Weights of a small GPT-style language model, trained from scratch on English Wikipedia.
Size: 16 layers, vocabulary 32000, 52.5M parameters.
Architecture: RMSNorm before each block, biases on query, key and value, attention and MLP in parallel, capped logits.
Each number is 128 + 24 x the weight over its row's rms, rounded and kept within 0 to 255. Layers, rows and columns count from 0. The size above them is the row's rms in percent of the matrix's.

# layer 11 attention query, 448x448, rms 0.0915, rows 14-26,77-90,141-153,205-217,269-281,333-345,397-409, columns 192-255
size [125 113 115 114  95  92  87  82  86  72  68  73  65  98 113 113 118 111 122 105 109  99  90  78  78 106  90  67  64  74  73  76  89  84 122 121 144 135 167 158  70  76  80  89 107 106 114 147 125 140 117 125 122  88  69  76  78  83  92 106 122 117 124 126 140 137 117 113 101 100  96  90  81  74  77  70  67  64  62  98  97  98 109 121 113 117 135 128 115 109 112 114]
[[162 120  97  76 128 127 137 130 149 156 142 101 138 107 152 145  97 160 134 121  98 175 136 188  78 170 142 161 110 119 174 129 142 122 152 167 109 152 158 155 104  99 100  73 163  93 107 175 105 121 146 131 143 111 110 119 108  98 144 101 115 115 120 154]
 [120 109 163 103 106 128 171 144 133 135 170 120 115 113 154 108 136 149  97 128  72 117 128  72  98 164 125 166 118 129 136 143 141 129 149 125 120 124  74 168 140 152 133 175  87 107 141 127 138 107 155 106 130 137 166 111 136 112 102 112 124 127 150 140]
 [114  83 142 132  91 173 128 157 125 117 140 144 128 115 153 128  86  82 127 120 118 148 139 139 144 103 117 131 111 135 158 114 131 106 173 146  87 100 150 115 119 131 175 134 145 114 130 133 160 118 133 127  77 141  67 116 147 146 131  87 142 126 113 149]
 [186 111 148  97  86 116 135 156 120 114 108 152  74 126 154 121 176 140 103 130  84 132 104 130 126 129 164 120 110 140 114 118 120  88 178 149 117 150 175 117 133 130 123 156 169  91 124 115 178 118 127 190 116  99 105 113 126 119 100 138 114 133 120 143]
 [113 116 131 125 143 159 119 110 127 108 108  91 122 146 163 107 171 115 117  97 137 129 191 147 104  77 104 100 135 147 119 101 108 117 150 137 150 126 162 138  97 116 124 107 158 134 131 118 107 109 109 105 148 113 117 107 129 133 125 130 103 150 133 101]
 [114 125 113  79 148 102 148 105 138  65 153 115 162 113 113 118 100 152 108 125  96 163 153 170 149  95 141 118  84 109 114 116 111 150 105 156 144  99 174 125 129 111 117 118 112 140 136 130 123 146 170 133 121 110 133  67 101  89 117 106 122 104  94 134]
 [161 144 126 121 158 141 126 162 116 143 112 123 139  92  89  72 143 122 132 139 105 146 153 129 159 111 155 142 136 119 116 142 169  95 110 134 163 162 151 117 150 142  93 117  87 166 150 114 108 126 121 113 157 108 148  88  99 136  98 135 114 139 156 147]
 [109 112 116 146 139  96 134 127 101 149 143  75 132 135 169 135 149 125 145 123 156  90 124 104 187 110 139 113 143 155 152 118  99 164  87 140 128 173 127 153 170 141 172 128 172  63 132 158 130  97 101 146 136 129 124 155 135 117  96 109 158 156 191  83]
 [110 129 132 118 114 143 119 146 115 109 121 128 130 117  95 156 167  89 112 105 120 137 108 106 143 132 132 134 133 144 109 125 129 148 143 130 132 121 186  98 117 139  84 167 163 121 114 166 126 111 125 167 156 116  79 188 129 149 129 140  89 140  97 119]
 [150 129 155 139 140 109 150 112 106 131 110 146 143 125 110 112 103 130 139  89  84 118 119 156 107 177 138 110 121 122 119 163 123 132 138 106 117 119 112 158  94 121 169 136  87 112 130 145 103 137 112 146 115 156 139 121 123 131 118 150 107 106 126 128]
 [139 123 150 120 121 134  86 135 157 171 120 128 118 149 137 125 151 147 120 157  81 116 117  88  74 141 160 137 144 149  96 120 173 142 123 101 179  73 180 120 130 103 150 129 116  89 107 128  97 129 153 144 144 166 142 120 127 130 116 162 112 162 129  86]
 [129  80 165 129 162 150 131 113 109  77  91 134  81 135 123 134 145 138 133 158 118 143 119 158  81 146 145 140 112 147 149 143 110  76 160  97 144 135 141 109 104 139  96 147 134 129 108 115  84 134 126 156 137 121 124 106 137 105 142 112 122 162  92 158]
 [141 172 105 148 138 121 132 116 163 143 142 123 122 123 115 113  98 123 150 147 122 130 115 109 133 135 139 112 164 117 139 123 145 136 129 146 121 141 171 102 173 139 118 148 100  89 108 148 112 154 145 146 122 173 116 152 129 122 136 152 158 169 112 155]
 [128 161 140  92 174 110 117 137 152 130 163 131  89 130 110 183 154 142 133  72  94 150 125 137  93 189 126 131 124 100 111  94 137  86 131  87 103 111 164  92 109  84 171 119 101 162 112 119 100 114 112 124 139 150 169 176 116 136 137 135 131 134 168 139]
 [134 131 153 116 130 155 162 110 156  83 139 114 108 125  94 144 117 139 123 122 116 120 125  93  99 144  88 166 123 100 120  69 144 164  83 189 122 119 150 114 107 131 107 119 127 153 103 108 110 147 124 104 158  78 138 161 159 131 122 137 134 130 140  90]
 [138 152 148 176 124 135 134 140 111 164 124 146 110 132 141 111 116 124 142 147 131 111 116 147 131 125 130 106 155 152 130 155 132 149 150 141 154 106  96 144 128 119 150 154 107 119 115 149 118 123 124 113 118 136 106 108 117 145 140 139  70  99  97 119]
 [ 90 149 124 141  99 106  94 138 140 114 156 147 114 129 157 159 147 160 154  76  98 156 121  94 141  91 110 133 186 117 164 122 158 109 109 137 104 100 135 156 164 119 118 138 104 138 115 122 123 140 143 100 133 131 141 120 125 157 123 129 133  81 108 113]
 [173 111 117 129 129 159 150 112 115 110 127 128  95 163 164 101 137  95 153  99  98 119 127 154 120 140 114 123 107 106 109  94 134 121 129  78 141 139  87 153 109 102  91 101 136 141 140 114 131 145 140 147 161 119 130 133 129 102 105 155  57 113 109 103]
 [125 160 136 112  80  80 109 151 188 137 133  81 118 112 150 118 128 128 112  97 132 147 115 131 149  83 150 123 151 104 108  81 193 193 132 165 171 126 152 133 164 134 137 187 138 177 127 148 139 158 151 144 121 126 135 145 135 119 145 112 124 125 109  72]
 [ 81 148 149 127 123 115 147 144 111 114 115 134 122 101 117 119 127 158 129 157 147 129  99 125 144 120 119 151 102 136 116 108 114 130 120 165 128 102 131 137 108 129 133 125 154 117 120 143 144  98 131  92 127 123  64 120 103 104 170 144 125 166 142 190]
 [129 135 129 123 148 124 109 103 143 136 122 171 205 132 118 135 140 140 110 116 138 124 172 180  88 125 177  93 103 184 131 117 134 121 154 143 177 125 133 128 153 138 123 158 117 134 124 102 111 129 157  98 114 144 119 158 118 146 161 117 113 134 134 112]
 [146 102 115 110 117 135 154 150 174 154 124 100 101 144 142 115 109  93 126 127 122  87 142 136 146 167 129  96 149 120 129 128 122 152 163 143 129 168 168 118 132 114 123 116 106 179 149 150 104 161 129 138 128 138 111 108 141 147 123 112 148 172 157 162]
 [109 113 124 120 126  89 137 131 110 166 135  95 137 187 128 153 155 109 109 104 118  98 113 119 150 151 135 134 171 147 145 129 138 117 124 164 120 102 152 152 147 115 187 103 105 124 101 154 120 155 129 130 157 106 137 107 111 142 123 150 150 111 132 166]
 [138  96 119 109 130 149 122 132 116 131 156 138  85 129 134 120  85 125 122 131  98 122 132 132 113 104  87 163 131  95 138 137 140 144 132 190  94 140 110 142 166 121 107 121 127 158 132 114 117 150 156 125 130 154 129 150 177 110 150 105 127 142 136 111]
 [151  89 136 113 120 116 144 134 141 129 146 150 110 168 144 131 144 129  90 146 126 118 110 143 149 125 133 139 104 135 131 156 115  68 101 129 102 173 173 132  95 129  89 133  97 107 117 141 105 162 119 161  93 133 149 110 148 144 112 149 168 173 190 144]
 [100 144  94 153 193 130 151 118 125 128 136 159 103 123  92 155 151 137 108  91 131 131 138 146 139 124 152  88 121 168 147 106 162 150 141 183  87  74 150 125 125 148 125 117 141 117 133 112 120 127 146 147 136 150 114 124 118 190 148 105 140 150 117 162]
 [135 170 179 129 124 125 122 133 140 104 117 158 135  81 136 123 148 105 192 159 104  86 123 136 149  96 116 117 152 142 142 109 141 114 126 100 150 169 123  64 112 162 127 153 120 133  84 132 171 118 124 109 173 185 152 113 121 130 157 121 140 112 135 130]
 [128 118 151 148 107 126 125 141 148 130 122 138 104 126 118 155 136 144 126  96 122 125 130 125 104 149 149 102 105 120 141 117 132 133 113 139 136 122 105 104 134 113  95 114  95 112  86 154 118 147 109 161 144 151 163 190 154 143 149 117 147 107 100 107]
 [128 137  95 114 112  78 143 135 110 132 152 166 123 117 140 133 117 151 105 126 123 124 139 116 134  96 116 107 167 117 165 140 160 114  95 152 124 121 175 107  88 147 115 146  77 166 127 150 157 164 124 113 170 131 141 158 145 145 143 111 128 140 119 101]
 [106 116 149 133 126 121 118  90 107 106 198 118 133 158 119 151 113 154 125  93 118 115 105 113 123 155  71 137 113 117  98 152 107 144 130 105 168 170  86 123 160 128 149 100 140 134 120 102 118 118 108  83 127 132 115 142 139 124 108 147 109 123 119  99]
 [113 173 144 145 150  85 147 133 125 122 145  83 103  95  94 145 136 132 109 106 120 136 141 125 113 145 122 126  95  79  99 150 148 112  96 106 138 133  92 140 135 128 131 108 106 150  82 118 126 140 137 119 133 114 164 151 184 139  93 118 140  74  99  98]
 [103 130 142  93 113 112 178 126 114 116 158 126  85 155 176 123 128 137 125 116 140 104 143  78  94 150 105 103 121  95 127 125 130 136 112 127 126 128 114 110 128 124 133 147 125 172 127 124 124 154  69 137 131 114 155 152 139 139 148 168  74 122 124 109]
 [124 156 138 158 146 129 120 165 174 189 124  99 125 153 114 132  99 111 134  97  94 140 121 133  96 118 136 137 148 105 140  78 131 127 126 179 107 108 210  88 116 112 117 150 120 106 163 140 140 150  93 148 127 126 179 136 172 102 161  94 174 128  83 129]
 [ 72  90 114 112 112 114 120 153 133  86  97  97 183 129 117 131 145 149 149 163 137 132 146 155 147 141 134 169 149 124 131 167 148 120 105 161 147 127  96 153 114 102 167 118 104  62 135 116 105 126 139 152 130 120  91 115 117 134 152 127 123 114 165 103]
 [115 116 124 119  91 134 122  92 128  99 137 156 104 140 160 157 140 156 104 116 125 111 116  89  68 116 119 143 132 159 117 137 116 129 129 105 141 151 105 134 183 151 129 129 157 180 124 137 122 121 124  87 111 104 133 130 133 145 152 172  81 133 100 124]
 [131  56 128 143 109 142 117 116 151  90 162 162 151  83 128 147 124 151 129  95 110 104 141  70 152 135 116 105 100 132 143 118  81 140 139 135 143 155 118 155 128 143 101 124 125 101 113 129  93 122 102 124 146 124  75 119 111 133  87 153 137 137 134 116]
 [109  88 107 118  74 131 143 114 101  91 122 135 117 126 128 138 160 135 139 131 138 110 118 116  98 150 139 149 123  79 154 157 128 137 124 118 134 104 111 155 129 156 139 129 100 152  96 138 145 126 147 150 157  93 122 141 156 103 107 172 160 139 163 150]
 [123 120 141 144 160 144 159  89 142 129 146 132 118 123 132  95  91 146 115 146 143 116 159 152 141 138 132 144 122 198 130 121 111 116 160 138 118 140 134 127 158  96 148  87  77 151 129 126  74 139 137 120 110 163 117  85 133 154 151  64 140 157 111 136]
 [172 122 102 131 124 120 120 137 111 117 141  79 105 132 112 106 145 155 139 154 100 113 126 117  92  97 168 149 132 169 110 159 148 122 116 121 164 123 140 139  74 121 101 139 136 189 122 113  94 171 119 181  83 109  93 109 121 161 146 129 154 160 176  93]
 [108  93 112 113 136 121 196  97 130 108 146 152 145 100  87 128 159 122 111  93 135 136 118 141 131 131 173 105  93 132 112 144 133 125 159 137 110 131 170  60 134 133 106 135 133 127 114 122 105 142 112 129 151 157 124 153 155 158 165 104 137 102 100 185]
 [ 98 125 104 133 100 101 150 148  99 108 139 133 112  99 102 135 151 156 122 103 162 129 150 144 101 118 148 130 117 153 128  94 132 115 134 144 115 185  65 115 106 106 125 149 103 114 103 142 100 151 120 136 119 111 137  88 131 110 130 117 126 153 130 127]
 [121 122  80 118 125 113 173 131 144 100 152 124 130 135 145 101 111 183 113 130 112 142 135 143 119 149 151 105 121 111 105 111 113 132 152 116 132  84 118 112  73 115 155 141 161 122 122 155 135 146 111 131 182 165 165 128 100 123 165 148 116 153 151 116]
 [134  99 105 120 120 130 134 124 151 170 144 146 156 170 119 171 152 135 176 101  90 122 147 122 142 148 123 144 126 135 117 126 152 120 135 129 147 121 150 101  99 138 147 116  96 155 140 126 176 119  87 120 132 107 132 136 161  91 161 160 121 146 151 107]
 [136 142 136 119 167 115 110 154 145 139 120 142  92 129 192 166 124 210 136 120 100 124 127  95 121 120 137  84 153 136 109 138 115 166 132 107 148 156 132 123 107 120 126 142 121 150 139 163 118 104 121 115 124 123 120 137 123 125 149 137 157 132 124 135]
 [144 151 106 117 121 147 140 151 166 108 144 142 117 121 133 130 103 169 145 125 131 134 131 115 136 161 132 134  93  85 114 135 160 158 141 131 133 102 131 129  70 116 140 125 166 168 100 127 143 123 115 118 156 111 101 170 108 125 142 142  91 126 152 124]
 [121  88 139 109 136 142 120 120 131 102 132  86 112 108 179  96  84 135 141 101 175 111 132 148 105 178 134 156 144  95  94 159  93 148 105 123 141 127 139 121 124 123 203 101 142 113 161 120 141 159  95 150 132 152 160 123 127 101 114 154 139 137 135  98]
 [171 110 134 143  78 115 106 154 121 133 119 127 147  90 131 121 158 121 154 137  71 163 173 118 136 169 113 107 159 142 115 139 136 131 140 137 114 152 129 136 115 115 129 158 109 114  99 129  77  79 111  92 144 119 108 105 116  95 171 135 154 134 140 128]
 [111 143 104  75 132 150 150 170 134  67  99 165 138  98 145 129 139 123 120 167 109 124 127 125  53 115 144 162 146 154 134 128 119 142 112 127  96 155 108 145 132 129 136 153 138 159 131 113 107 128 116 110 157 135 136 106 145 142 132 113 119 124 111 118]
 [124  96 127 121 125 141  89 146 119  80 134 119 145  95 124 114 110 114  98 136 176 103 143 101 112 120 165 111 121 112 139 129 116 133  98 170 177 178 167 183 149 146  98 131 101 114 123 141 123 178 133 162 169 123 138 132 109 130 119 151 149 126 131 123]
 [120 123 112 145 123  68 126 130 115 150 135 145 140 148  82 134 169 146  88  98 116 101 133 129 133 155 120  93 162  78 129 125 132 137 137 122 121 122 126 145 138 144 122  91 133 133  84 108 153 143 123 127 130 111 112 138 151 161 106 159 144 108 147 114]
 [147 148 140 134 149 141 123 127 139 153 171 117 106 124 143 118 124 126 139 118 104 101 178 134 119 143 113 153 116 177  73 107 114 117 149 105 134  82 126 136 163 110 200 111  74 120 112 126  90 141 163 104  99 146 123  99 120 135 142  90  71 142  78 132]
 [135  92 144 122 104 107 117 107 143 107  98 113 123 139 139 107 137 175 144 150  98 141 155 144 108  87 201 148 109 168 126 159 132 119 163 111 144 148 145 137 110 155  93 186 145 169 107 120  93 139 106 107 111 134 127 125 123 179 138 121 167 176 141 123]
 [119 116 129  83 129 136 148 112 152 103 136 124 106  98 111 137 146 158 157 140 166 157 137 142 115  91 138 113 143 175 124 156 144 136 144 114 142  86 146 107 156 130 125 198 145 118 130 104 111 136 136 155 172 131 145 139 148 112 142 128 138 104  69 184]
 [139 132 144 123 174  99 178 131 127 129 153 145 160 150  99 104 183 151 129 125 123  96 148 113 117 130 128 131 107 146 137  84 137 143 106 157 103 151 127 147 135 129 120 132  89 106 119 142 134 146 118  90 128 100 167 150 167 122 146 121 139 151 120 115]
 [159 180 134 112 137 100 141 119 122  91 122 138 120 100 167 122 164 114 141 121 116  85 104 137 130 111 113  93 144 154 121  98 142 166  66 171 122 142 125 149 147 153 100 136 125 129 140 127 145 168 122 159 169 125 138 162 106 115 140 143 118 155  67 106]
 [143  82 123 145 122 191 102 184 103 159 142 123 142 120 142 163 131 182 145  92 145 141 118 137 120 109 124 173 125 122 119 161 157 106 137 124 165 111 101 125 113 107 148 155  79 185 134 117 121 130 107  81 141 117 126  97 157 131 132 154 100 108 174 130]
 [133 177 136 143 128 129  93 119 124 133 121 138 122 141 167 126 140 196 147 115 140 130 130 119 126 118 146 142 134 110 127 147 157 134 105 147 110 112 120 153 115 147 158 120 140 142  92 109 116 136 150  86 151  91 177 113 150 147 174 126 115  68 144 117]
 [147 129 136 102 153 155 168 139 145 129 146 145  73 135 146 127 134 147 147 108 141  84  83 137 181 156 143 149 114 109  99 152 139 160 101 135 128 132  89 138  94 117 142 139 152 186 125 101 144 132 138 134 155 109 112 157 132 147 147 149  51 107 110 104]
 [139 102 141 162 133 135  87 137 163 120 147  84 141 112 165 106  53 137 129 100 103 106 112  87  98 155 126 137 129 117 110  78 125 163 119 124 125  96 151 147 147 106 157 173 107 127 145 119 127 135  81 148 112 123 159 147 107 128 136  88 171 150  93  96]
 [119 127 138 111 106 105 140 137 122 100 107 102 134  84 140 119 170 141 169 163 138 129 156 124 150 148 100 148 151 127 130 136  90 120  98 149  97 116 108 138 107 102 175 146 111 122 108 129  94  84 153  75 113  58 118 130 161  68 173 152 126 127 139 134]
 [120 131 128 109  85 151 117 115 151  74 112 174 134 138 154 159 139 165  93 158 130 113 118  99  41 122 136 132 127 161 137 123 108 152 116 103 109 152 113 126 148 127 107 116 122 182 123 133 145 110 118  62 127  88 128 124 128 142 148 143  95 120 108 112]
 [132 114 131 130 133 142 143 124 122 105 126 131 178  79 146  90 101 108  84 107  98 118 128 132 148 130 151 124 127 123 124 110  83 138 157 169 163 149 168 178 130 131 117 118 123  72 142 146 106 172 116 148 161 122 101 114 107 129 119 147 138 112 119 112]
 [108 130 110 141  87 104 135 114  94 116 137 143 134 156 111 133 169 132 133 130 152  90 126 101 103 160 133 147 125  81 140 129 115 119 148 128 149 133 124 150 132 132 132 111 103 158  82 154 142 128 142 129 145 132 121 123 158 144 122 171 169 138 130 142]
 [142 115 109 136 140 130 133 113 115 124 169 135 107 118 119 117  83 151 144 140 114  91 163 154 133 141 116 142 159 162 125 144 124 104 132 152 138 102 146 154 137 130 191  87  81 150  98 126  94 128 162  95 116 150 120 121 126 123 169 104 120 122  60 139]
 [147 105 124 122 129 124 108 115 130  93 123  70  82 137 129 105 137 168 131 157 102 106 141 105  99  69 180 118 121 157 130 158 143 135 101 131 167 131 129 132 111 144  87 134 139 194 112 134  72 137 100 155  67 116  83 110 127 153 142 132 155 170 172 107]
 [120 112 135 121 146 132 202 107 148 136 139 153 140  81  97 142 169 125 129 105 123 135 123 144 138 136 162  83 103 161 115 155 126 139 142 147 110 123 168  68 132 134  84 143 129 120 121 107  92 136 124 140 164 178 128 137 156 147 152  83 144 113 109 180]
 [156 143 100 113 126 116 134 145 109 138 159 107  88 110  88 142 163 117 145 126 123  99 121 144 151 107 148 105 158 117 158  79  99 110 105 140 132 117 138 109 152 108 112 130 147 138 131 121 119 110 140 158 116  89 146  95 115  99 115 118 148 104 139 161]
 [131 119  83 114 113 145 129 129 123 156  96 122 122 108 129 112 116 130 110 121 139 153 106 154 130 108 153 145 101 150 161 102 142 172 138 142 107 111 167 102 129 153 154  88 154 107  97 136 168 129 109 139 129 144 145 153 103 145 178 127 151 154 101 120]
 [127 121 121 130 122 144 139 135 157 158 156 142 150 130 163 112  91 115 126 184  87 122 103 101 110 128 151 114 122 151 143 110 134 102 107  75 122 107 152 125  42 130 110 156 101 152 130  60 121 122 166  96 168 164 158 122 103 107 140 148  82 138 133 117]
 [ 93 138 175 175  86 146 144 120 124  99 149 146 131 105 124 176 124 107 149 197 110 144 136 167 137 133 139 106 156 131 132 151 152 106 175 124 147 104 121 155 144 128 156 118 122 100 115 128 151 139 159 122 141 147  89  96 124 110 155 102 112 143 181 138]
 [139 144 160 110  87 133 156 130 135  98 139 142 123 141  92 129 104 144 160 126 116 145 109 120 123  72 133 129 133 147 103 116 120 121 130 182  76 149 194 103 147 123 110 143 152 157 105 119 129 124 136 142 142  99  97  91 113  80 157 118 128 125  92 128]
 [131 126 140 108 151 103 100 102 101  57 117 108 126 141 176 147 151 144  80 121 131  87 165 156  89 107 145 118 133 105 151 153 152 116 145 114 159  90 141 151 104 122 120  85 176 138 126 113 164 169 166 109 139 167 186 177  79 118 119 128  89  91 120  89]
 [141 114  99 140  88 144 131 133 140 117 103 157 125  88  88 102 138 117 133 144  90 138 161 173 154 120 108 138 141 160 142 113 119  90 100 153 103  99 171  78 131 105 113 113  98 139 124 121 101 123 167 116 153 105 143  85  85 141 127 111 122 125 126 113]
 [ 98 139 129 150 174  75  71 134 126 124 128  93 132 133 138 108 148 130 159 121 107  89 131 106 155 131 147 155 135  87 132  95 137 135 134 152 142 114 147 129 146 115  96 138 145 109 134  80 129 116 138 140 120 165 114 143 179 124  70  85 154  90 147 116]
 [119  98 134 132 119 124 169 177  84 100 117 145 140 105 119 133 132 107 147 194 158 120 153 131 114 136 130 154 141 154 170 132 128 115 112 121 120 121 115 108 143 124 116 198 135 144  93 133  96 121 121 138 160 134  92  68 137 108 150 127 147 142 147 129]
 [ 86 116 122  82 118  79 149 139 100 123 155 115 145 118 123 124 160 125  82 109 117 100 119 184 140 119 122 111 134 101 101 134 145 142  73 111 128 141 121 114 119 149 127 129 156 119 135 104 125 131 117 153 133 144 149 121 149 141 122  96 107 147 152 119]
 [127 141 137 130 149 131 139 117  95 103 131 175 125 118 129 125 126 111 135 132 121 137 114 157 102 144 127 135  90 131 162 112 120 129 124 126 123 134 144 145 101 118 172  97 123 178 100 110 119 137 163  94 108 135 120 128 103 130 139 153  66 138 102  79]
 [115 152 151 133 134 142 144 152 132 148 131 127 135  72  99 188 133 100 145 120 138  92 152 138  66 144 153 138 143 142 157 124 122 110 110 149 166 145  79 140 172 139 126 174  98 118 107 120 115 107 143 175 118 141 147 122 110 137  95 110 114 133 167 166]
 [136  85 167 143 130 103 123 162 134 103  86 121 133 120  90 134 161 148 117 116 109 144 106 157  82  92 144 104 130 116 132 106 109  92 126 133 124 138 131 118 103 117 109 116 140 143 136 103  82 111 118 146 142 142 127 129  84 141 137 114 122  91 121 106]
 [114 146 109  99 155  98 151 125 124 164 111 173 148 109  87 136 174 157 138 102 157  94 136 148 135 152 169 132 164 111 134  76 150 113 126 171 131 139 124 129 150 124 152 124 133 122  86 162 100 138 108 115 138 137 151 130 170 108 120 135 142 106 146 104]
 [162 153 125 127 163 117 149 125 103  66 127 131 115  93 106 121 143 109 117 137 129 123 131 125  99 125 105 113  97 128  92 121 130 175  85 172 118 151 125  55 113 145 116 156 162 141 114 114 129 120 152 115 168  92 144 174 129 121 110 139 135 146  94 108]
 [118 115 120 125 100 162 145 149 134 147 127 112 135 156 132 138 117 164 112 111 112 124 124 147 101 128 136 108 124 119 102 155 166 106 112 158 141  91  94 134 110 103 174  92 106 151 114 132 165 124  94 109 136 149 115 126 135 115 124 144 118 134 160 128]
 [106 162  87 132 117 132 153 141 147 139 135 108 127 157 175 126 154 168 133 120 133 131 100 122 121  82 134 128 149 137 142 123 113 145 146  97 144 119 162 161 180 124 154 129 104 155 135 117 159 127 159  91 152 116 178 119 107 129 157 100 151  61 119 139]
 [161 150 113 115 152 150 180 161 128 133 129 142  87 151 126 134 137 102 134 116 139 134  94 129 143 143 150 107 119 100  83 165 135 146 126 142 129 137  95 109  84 106 152 111 171 123 113 123 168 133 128 127 126  93 129 166 129 117 145 164 100 106 129 130]
 [125 130 140 124 129 139 103 136 159 145 158  69 137 112 215 110 114 131 135 114 104 116  90 132  85 130 133 171 168 118 126 106 154 166 145 140 138 131 149 148 120 122 124 205 138 120 142 133 171 165 110 158 125 125 166 147 122 115 137 140 132 137 120 102]
 [148  98 147 144  79  88 140 142 159 138 109 112 165  85 136 103 140 157 129 181 124 132 126 131 158 148 121 106 160 119 133 102 101 139  93 159 106 106 147 131 116  94 101 147  92 105 108 149 128  99 124 110 157 142  88 129 115  79 162 120 112  90 157 133]
 [137 166 104  70 106 136 136 143 119 119 101 188 180 108 148 145 113 123 103 154 103 102 145  92  75 134 158 176 121 161 121 130 112 108 101 130  86 158  98 135 140 138 131 146 140 158 126 116 103 150 128  88 126 109 117 110 120 134 155 130 109 148 109 112]
 [142  96 119 132  71 129 107 171 122  80 139 126 146 108 128 127  92 101 119 123 119  89 180 104 136 113 149 122 119 110 132 131  92 158 147 103 145 150 165 146 148 120 121 133 122  96 156 136 104 159 122 169 151 111 117 122 122 122  93 159 140 102 121 125]
 [121 156 119 128 102  67 121 122 100 161 133 147 144 131 112 127 164 127 102 119 156 121 121 116 171 146 142 143 159  98 147 134  99 146 145 104  99 132 138 142 136 143 144  94 107 145  98 105 113 160 140 147 155 109 112 120 132 169 123 178 163 121 134 113]
 [167 117 121 121 138 151 131 164 117  85 146 107  90 124 118 116  96 118 122 136  99 115 146 134 120 119 119 119 133 157 110 152 128 115 145 137 141  81 113 166 152 126 189 106  95 156 116 142 111 112 161 100 101 135  97  84 122 136 120 117  91 121  67 159]
 [137 102 118 115 121 132 127 131 167  96 120 104 126 144 122 102 131 144 106 174 106 144 132 149 110 102 156 130 126 147 135 177 151 129 129 120 129 118 168 152  98 132  77 167 131 185 129 115  89 132 127 115  50 120  87 130 117 188 152 140 148 180 150 103]
 [132 119 144 102 117 115 178 102 143 121 160 149 122 118 102 120 150 140 140 130 153 131 113 141 118 117 163  91 112 143 128 173 158 153 143 138 130 103 158  84 147 151 114 164 137 119 112 124 117 127 138 164 132 127 104 151 150 131 153  75 150 114  60 180]]
# layer 11 attention key, 64x448, rms 0.0892, rows 13-25, columns 192-255
size [ 93  79  98  95  97 104 121 117 111 130 121 128 133]
[[122 138 105 123 135 156 136 144 132 125 103 141 145 118 126 105 107 159  94 119 132 119 168 149 121 135  88 133 141 137 149 174 121 133 101 117  91 135 170 152  76 106 129 122 120 115 119 127 135 125 131 161 148 146 143  87 137 121  90 161  97 166 124 115]
 [131 128 143 133  91  94 114 103 109 108 116 155 124 149 154 102 130 146 138 135 134 120  63 134 200  89  72  99 106  91 139 114 150 142 128 130 134 115 149 101  87 196 105 152 116 106 109 142  79  90 165 107 159 112 116  99 124 133 145 174 104 127  97 140]
 [141 126 118 143 103 146 128  84 132 120 111 131 147 151 145 141 118 101 148 134 156 104 110 150 182 115 156 121 120 119 118 105 101 153 146 134 145 116 139 126 134 162 113 128  96 121 166 131 134 115 140 127 118 126  83  87 122 112 149 134 107 159 137 157]
 [ 73 122 152 191 108 197 105 175 125 144 114 102 153 114  85 129 135 162 115  96 134 150 115 118  94 148 110 165  82 122 153 133 135  97 115  99 141 109 121 116 105  96 105 119  94  90 140 146  83 110 122 113 147 108 126 118 144 106 123 129 195 127 140 148]
 [ 92 141 154 151  94 107 116 174 124  88  85 114 138 122 113 138  82 185 126  88 130 122 134 135 109  85 115 131  92 104 114 134 122 145  67  84 144 184 158 111  87 109 141 157 148 166  88  53 145 124 139 128 151 118 122 164 104 132 149 123 138 117 108 172]
 [143 127 111  95 124 149 130 105 135 133 180 110 111  98 131 137 134 157 131 122 101 127 146 100 127 176 123 171 139 131 137 138  99 112 134  35 155 174 127 149 134  99 107  74 159 135 147 100 141 164 134 136  92 123 139 143 109 123 140 144 147 125 146 105]
 [117 144 151 150 157 155 123 177 112 105 105 129 137 149 151 148 130 149 104 109 134 133 120 142 112 101  99 120 105 155 120 153 130 140 102 115 120  90 105 100 162 121 121 126 132 126 168 114 112 138 137 137 163 148 123 145 170 124  84 143 102 135 152 162]
 [ 99 162 108 148 149 107  99 137 103 107 141 139 114 100 114 118 130 174 126 158 158 167 109 117 131 179 177  97 155 104 102 134 132 102  95 139 137 126  90 155 157 126 173 148 129 166 152  98 124 150  96 108 138 141 122 125 146 110 137 103 126 118 105 126]
 [112 125 146 138 157 150 117 132 135 101 159 138 140 133 127 147 125 123 135 149 124 102 121 139 108 101 150 148  82 109  88 116 126 181  80 153 119 176 127 168 136 124  97 149 122  53 149 146 102 146 127 153 130 110 161 102 126 113 117 149 126  95 123 128]
 [125 192  91 195 106 126 116 139 120 137  98 110 134 105 102 129  96  94 105 122 107 124 158 137 118 134 126 113 162 143 132 115  99 136 138 129 106 146 114 122 153 120 133 109 133 126 111 113 113 150 109 131 132 131 111 179 147 149 164 100 110 129 149 100]
 [ 90 161 119 133 116 137 135 125 106 175 110 128 107 137 122 125 148 110 131 127 141 141 137 117 127 117  94 138 131 121 110 134 115  78 142 133 102 157 144 167 120 129 132 121  96 124 106 173 144 142 148 129 201 129 114 118 112  97  99 136 114 141  81 147]
 [110  98 127 102 144 144 150  99 102 141 101 144 153 102 148 124 163 168 117 118 105  93 157 142 104 113 180 144 130 174 134 169 105 126 115  31 133 108 120 134 131  96 126 111 162 141 135 143  93 141 162 135 104 126 117 134 114 144 116 147 137 129 169  92]
 [120 112 138  84 137  80 136 113 136  95 172 121 118 121 150 128 147 152 160 167 149  96 104 150  93 123 128 110 148 138 110 145 124  78 129 115 128  95 111 124 115 139  86 137 138 119 135 129 110 156 103 110 121 159 157 132 155 122 160 130 134  90 130 114]]